config = dict(
    d_mlp=1024,
    activation='squared_leaky_relu',
    positions='rope',
    attn_scale=0.177,
    bias='none',
    init_std_qkv=0.0247,
    init_std_o=0.0,
    init_std_down=0.0,
    beta1=0.93,
    warmup_steps=0,
    seq_len=256,
    steps=8819,
)
Each number is 200 + 30 x the weight over its row's rms, rounded and kept within 0 to 999. Layers, rows and columns count from 0. The size before them is the row's rms in percent of the matrix's.

# layer 22 MLP up, 1024x256, rms 0.222, rows 359-371, columns 0-127
099,221,198,138,202,214,161,218,254,177,192,276,136,205,211,195,239,169,203,192,189,164,210,190,185,213,232,150,225,226,193,209,141,198,193,185,164,239,205,173,255,208,198,179,165,195,208,234,209,214,225,198,194,185,210,235,252,213,154,229,251,153,230,207,148,204,144,192,179,184,204,224,151,190,221,225,180,238,221,188,202,181,125,197,194,228,194,204,217,221,172,218,178,177,189,195,258,227,201,205,247,182,197,200,192,273,215,220,235,240,200,236,166,206,210,137,177,166,227,204,185,189,212,188,238,224,236,177,138
096,178,212,189,173,236,218,181,253,267,205,246,179,198,231,237,218,225,186,160,225,180,228,228,217,214,180,192,221,205,210,209,203,234,176,213,186,196,243,199,216,236,198,183,232,222,195,235,260,155,192,214,250,306,152,247,170,163,221,171,200,174,265,179,182,227,198,197,218,181,253,153,183,190,222,217,218,223,184,224,238,182,163,186,147,233,168,219,208,218,175,242,238,193,213,155,181,178,202,170,165,164,146,200,160,206,231,204,195,206,174,217,196,199,205,219,184,197,203,203,250,153,172,193,221,245,251,200,187
088,250,129,183,230,241,131,186,308,191,122,225,199,172,202,264,175,205,174,285,181,173,256,185,200,186,163,176,170,199,166,173,158,229,204,212,247,179,178,194,210,185,164,191,153,240,217,168,186,178,167,208,229,180,207,186,156,178,172,200,176,163,180,227,200,242,177,253,192,219,178,189,163,250,218,187,199,201,174,230,223,208,202,183,212,214,217,203,212,249,204,218,222,227,219,169,207,167,203,216,227,198,183,207,188,230,208,163,228,228,240,183,227,214,182,203,238,237,198,189,212,205,220,198,225,276,212,166,156
101,241,148,227,191,209,222,241,216,159,166,177,209,219,146,191,198,217,154,212,247,171,217,200,175,207,128,232,213,247,205,232,143,186,188,204,229,215,203,209,167,196,206,171,222,191,237,234,164,215,235,207,280,215,237,189,220,202,213,205,200,197,163,218,160,183,238,249,202,158,232,214,237,216,213,184,212,257,166,217,203,195,139,241,230,202,196,217,158,175,171,173,195,205,210,244,178,149,180,212,170,198,207,199,204,191,137,181,248,194,220,201,232,173,198,224,146,235,173,256,195,226,188,187,180,221,220,205,243
105,188,245,178,174,232,185,195,196,213,218,249,177,232,247,129,155,172,194,133,243,179,228,189,233,217,227,222,179,237,201,202,237,194,221,176,241,166,215,160,276,220,210,195,218,176,238,235,220,247,209,241,147,149,268,186,200,145,156,156,212,214,232,216,207,259,175,233,210,198,183,195,179,185,176,197,175,227,200,149,209,188,250,174,191,242,177,193,206,176,228,230,202,176,187,236,159,143,218,160,177,170,205,233,163,160,223,153,255,231,237,179,204,256,163,224,222,238,192,190,187,207,183,213,197,268,173,170,190
098,136,240,181,192,178,203,252,145,229,205,213,192,214,224,210,249,221,210,244,233,167,194,194,178,225,201,165,141,266,218,230,154,202,208,207,221,212,176,216,154,149,231,155,237,216,176,209,217,204,192,210,181,214,219,221,205,184,264,246,202,144,197,183,204,206,172,144,213,174,195,174,207,202,207,229,230,154,252,175,173,227,226,219,199,245,175,273,221,199,169,178,226,191,239,150,220,249,215,178,154,256,193,211,168,188,233,196,218,183,221,204,161,190,249,231,229,271,184,243,174,207,155,133,256,216,209,190,162
097,212,247,249,219,200,174,221,184,212,240,192,179,201,235,193,234,209,225,208,197,180,161,246,217,204,212,237,228,208,181,188,243,206,196,175,178,236,206,169,166,242,193,183,201,203,140,245,195,206,128,193,218,173,226,203,171,236,187,216,168,214,177,172,296,257,168,242,192,215,223,184,225,215,215,221,201,158,216,164,200,198,177,210,210,294,194,255,211,209,207,196,214,227,205,227,163,156,188,161,237,169,218,147,183,174,196,211,197,214,191,302,232,173,165,144,225,165,134,242,206,258,176,172,225,187,209,241,139
095,205,230,257,199,212,219,216,245,195,184,216,203,205,195,215,183,175,157,196,187,201,213,208,228,160,182,190,226,202,184,195,188,187,206,150,226,194,172,213,167,197,228,170,227,143,182,264,164,165,163,237,156,147,172,252,163,179,150,217,194,244,214,231,208,223,205,140,240,207,215,235,174,175,171,163,236,174,196,185,141,240,211,208,139,187,234,200,163,203,229,155,185,184,214,240,209,228,215,192,168,251,190,212,230,207,191,226,118,254,202,203,174,175,239,180,202,211,190,171,200,229,232,195,208,165,222,246,225
094,233,229,228,245,191,251,252,194,232,199,214,231,192,230,204,167,200,190,186,245,213,171,278,219,205,172,211,198,183,221,192,227,155,198,217,232,233,230,194,229,199,185,195,179,273,186,201,197,227,226,187,233,211,214,202,167,258,175,169,178,158,186,178,154,184,147,164,196,214,186,177,229,242,239,196,236,238,197,234,181,202,163,166,228,201,240,308,166,209,181,206,180,206,206,212,158,167,184,188,193,138,207,215,174,221,230,176,168,160,258,180,246,177,260,268,205,201,203,189,167,185,182,206,207,188,170,250,205
102,202,187,194,199,216,204,160,222,216,248,235,201,220,144,210,178,215,243,237,264,142,193,210,222,191,238,149,250,209,180,198,199,178,168,254,223,263,155,263,130,237,190,176,115,215,151,196,182,142,228,215,192,196,143,169,174,185,239,270,160,189,170,211,257,182,217,230,165,216,197,205,228,178,185,194,224,212,226,186,247,223,185,261,205,177,230,217,171,181,142,233,253,176,217,174,209,184,193,199,219,211,182,173,215,171,200,221,230,210,221,205,174,189,160,160,137,164,224,205,223,186,220,145,170,168,214,175,245
103,188,186,210,225,223,196,207,214,183,210,148,221,158,199,216,232,168,181,219,242,181,181,205,212,127,202,209,165,232,193,182,198,180,278,217,216,225,169,192,226,155,216,182,180,186,133,142,114,208,175,249,219,207,211,133,229,178,173,225,228,231,185,246,213,191,221,211,234,199,188,227,140,171,230,258,194,202,212,222,186,202,196,181,199,181,203,215,142,233,201,230,183,236,231,193,232,281,205,200,212,207,223,215,220,248,250,207,193,200,230,226,218,164,211,203,169,200,192,194,158,167,140,223,194,285,205,171,191
093,276,187,233,172,226,175,211,165,184,219,150,216,196,164,182,222,165,195,214,246,179,209,216,166,180,200,194,209,192,225,246,152,199,228,134,269,251,246,274,217,223,231,203,211,259,171,173,157,219,244,260,214,174,210,255,149,131,163,218,229,246,149,205,181,169,183,147,175,211,207,197,186,204,232,206,202,199,174,219,166,149,178,188,238,189,176,179,218,137,213,204,193,270,188,210,199,160,165,219,151,231,195,243,217,177,197,233,202,231,184,148,195,203,182,213,178,229,188,172,258,219,136,199,212,171,204,186,262
110,229,277,235,245,196,218,211,234,225,157,155,140,163,224,188,261,238,192,187,214,188,241,161,231,200,161,212,187,223,257,151,221,209,225,218,207,244,210,155,191,192,199,241,149,186,163,201,219,162,167,198,184,198,204,257,209,197,206,184,215,180,260,206,208,223,224,150,233,225,214,183,214,191,182,225,257,171,207,207,224,182,172,149,195,185,228,248,183,183,225,217,239,268,188,201,234,193,137,228,191,194,242,183,158,201,190,124,206,164,160,190,204,198,189,221,213,204,214,243,217,165,170,160,200,194,259,161,212
# layer 22 MLP down (transposed), 1024x256, rms 0.0551, rows 359-371, columns 0-127
099,180,219,135,269,207,237,255,152,230,194,196,234,230,264,184,169,260,212,241,231,228,172,214,228,162,217,163,178,242,202,193,198,126,161,223,237,223,198,234,196,172,173,203,227,220,175,167,222,192,203,210,207,200,227,249,277,218,186,156,172,204,193,171,243,214,171,183,212,254,188,249,198,192,197,169,240,228,186,193,218,197,255,176,256,257,221,241,155,170,200,149,177,211,256,169,190,212,192,229,195,193,236,228,246,148,192,176,182,175,241,235,181,225,215,173,179,199,113,157,221,220,264,242,142,151,194,207,209
098,208,188,211,165,178,167,200,203,168,173,196,210,191,165,218,208,216,224,200,231,212,240,229,247,248,200,202,196,268,192,156,246,229,236,206,185,195,198,150,164,192,182,213,255,201,220,143,183,211,241,215,178,176,212,233,225,193,148,199,175,227,215,155,189,230,187,193,166,204,192,170,174,160,207,208,183,201,158,168,221,195,207,220,234,167,155,177,217,187,250,198,184,176,232,239,258,185,215,207,181,213,213,160,175,193,213,273,213,233,207,220,143,220,240,183,227,192,227,239,119,268,195,222,214,175,217,185,159
096,225,170,236,244,146,247,193,140,237,251,150,249,233,190,141,171,261,245,215,189,189,186,204,196,184,208,229,204,190,224,216,196,253,212,187,181,211,151,215,250,139,209,216,216,208,201,229,176,249,156,228,181,162,182,171,182,225,186,191,226,168,216,177,196,152,187,215,217,203,227,182,209,196,223,209,166,177,161,211,133,229,234,196,226,182,181,143,274,143,226,197,244,190,205,222,210,218,194,174,187,256,184,210,259,176,181,203,183,205,169,173,234,276,232,201,199,204,167,154,205,162,169,232,199,155,258,226,230
095,202,172,215,192,162,220,199,183,213,235,216,176,268,219,166,228,187,198,214,175,177,217,144,161,164,194,190,143,231,198,209,186,215,184,190,206,190,239,208,199,217,185,139,187,180,220,230,162,224,218,145,179,241,177,167,162,166,202,236,209,195,154,191,203,194,200,186,255,205,200,173,248,216,194,203,164,212,179,202,211,229,208,226,184,213,221,203,239,213,165,218,215,241,192,159,164,247,205,177,174,207,227,200,224,187,208,251,279,218,200,165,173,163,238,215,174,241,145,220,212,214,179,195,209,242,217,191,243
104,215,190,204,220,219,213,214,191,235,217,147,206,207,222,186,201,198,204,242,166,170,194,221,226,215,186,172,222,162,175,180,253,216,180,224,238,149,213,189,236,189,190,213,203,149,171,190,143,220,218,179,185,175,233,218,246,210,180,228,171,169,203,178,195,223,221,175,213,202,182,195,200,169,181,260,227,244,236,217,202,165,209,195,221,155,201,187,181,231,188,223,248,240,173,173,214,171,198,242,215,192,227,190,222,138,185,237,204,185,195,186,145,233,219,204,203,155,219,220,197,151,210,223,203,185,158,199,217
099,200,189,273,196,169,149,242,197,175,264,238,142,147,190,233,237,216,246,125,168,161,155,198,262,225,219,201,198,150,255,201,190,235,215,190,235,144,201,155,203,171,234,216,164,219,186,217,173,147,212,240,192,162,145,271,182,192,240,216,186,156,186,177,225,211,170,212,242,138,144,198,207,196,262,217,217,228,175,198,179,193,175,185,130,238,195,237,173,229,214,168,198,146,183,201,179,205,270,236,270,199,195,221,166,250,188,204,196,202,182,227,228,180,196,209,238,187,226,199,174,223,196,178,203,185,210,181,216
106,252,243,208,285,213,178,163,173,168,211,196,154,232,190,222,191,165,190,221,196,184,184,221,200,236,218,231,168,210,200,227,187,244,210,217,162,194,202,163,171,214,211,220,158,242,241,189,179,136,218,173,236,157,200,174,199,195,194,202,278,234,206,205,209,244,222,248,208,193,225,240,189,246,203,212,160,182,219,199,226,233,172,209,166,195,165,163,199,186,200,189,197,214,200,150,180,223,176,239,173,163,188,184,218,195,246,209,204,173,174,216,185,204,199,186,217,251,146,197,171,217,238,179,241,220,230,189,247
099,201,190,221,218,236,157,211,209,175,221,212,209,191,169,168,159,250,197,195,184,190,237,214,219,264,167,163,189,205,170,276,224,180,120,225,214,194,166,176,195,251,164,217,139,234,175,222,226,222,148,162,174,216,227,172,182,212,211,198,146,206,230,164,164,211,247,201,152,194,197,158,224,223,389,177,242,251,202,257,241,176,180,220,184,211,215,239,176,235,137,176,207,196,199,212,189,205,205,209,223,205,228,143,175,193,183,187,229,211,220,207,204,239,147,173,204,223,206,145,172,173,201,237,195,193,222,161,146
101,235,191,168,253,202,199,182,170,192,204,173,183,206,192,164,194,197,218,190,237,194,210,253,213,219,215,166,231,204,214,188,226,239,140,185,206,213,164,177,234,198,214,217,205,164,183,192,220,172,208,150,215,221,196,191,177,214,178,167,195,217,187,221,209,220,189,196,183,218,173,214,154,212,167,192,185,249,243,190,140,180,193,130,244,171,218,256,224,169,231,224,170,179,145,232,206,161,160,163,204,220,210,150,175,188,237,182,267,181,192,207,204,210,158,175,213,241,189,249,178,247,171,274,199,273,187,158,221
101,197,207,193,208,215,209,196,214,205,216,212,146,226,204,215,191,147,232,206,242,234,190,238,195,222,190,246,188,186,174,217,262,195,144,242,232,203,249,238,244,210,207,212,203,243,225,231,216,147,230,268,185,200,183,222,141,234,200,263,197,236,207,164,192,175,191,202,244,173,182,164,149,173,127,220,186,157,156,160,205,212,195,191,242,190,210,196,209,254,181,218,224,189,201,150,170,196,168,223,198,255,201,166,223,216,248,204,177,191,211,177,175,234,218,162,213,174,191,264,182,193,163,218,227,219,187,161,164
100,207,195,218,194,164,236,140,202,192,228,209,237,199,178,229,253,201,217,158,167,258,180,162,181,236,231,188,191,174,171,199,219,212,229,202,198,164,204,194,196,209,196,220,237,282,202,168,163,191,222,182,183,157,180,192,201,160,144,228,286,178,232,175,204,131,188,218,230,266,216,226,150,221,175,233,167,219,219,135,249,226,222,246,165,188,228,188,199,196,212,242,182,176,192,222,165,221,217,189,189,152,216,180,181,171,206,137,199,134,183,222,227,176,165,186,214,156,220,228,245,203,241,208,181,197,169,245,190
100,234,225,161,222,212,208,238,161,221,175,248,212,196,216,237,200,225,175,208,198,232,236,201,157,246,231,228,211,212,186,194,226,188,261,220,253,170,169,147,183,220,228,191,187,189,158,177,229,227,134,231,220,203,196,195,163,222,170,206,170,175,178,220,209,169,187,228,183,140,192,187,174,152,204,183,275,207,200,186,199,216,192,214,171,233,180,222,194,162,246,216,207,191,227,233,175,261,175,148,182,179,217,241,211,170,166,166,226,205,169,153,198,181,188,192,174,230,222,172,167,211,242,176,172,199,183,202,204
104,211,217,197,206,183,187,216,258,189,182,229,192,279,255,192,190,199,188,187,215,208,201,217,208,191,207,183,237,273,220,180,224,223,229,209,166,235,215,168,202,215,237,205,217,242,226,188,233,173,189,205,217,216,145,216,192,223,198,152,163,227,268,194,166,286,177,206,106,206,165,138,208,206,182,222,249,193,216,186,155,213,179,158,208,237,209,190,212,198,232,182,181,174,267,177,147,211,212,194,187,200,183,144,129,172,146,173,122,173,130,260,236,248,194,143,184,202,155,203,153,205,217,204,202,188,209,201,244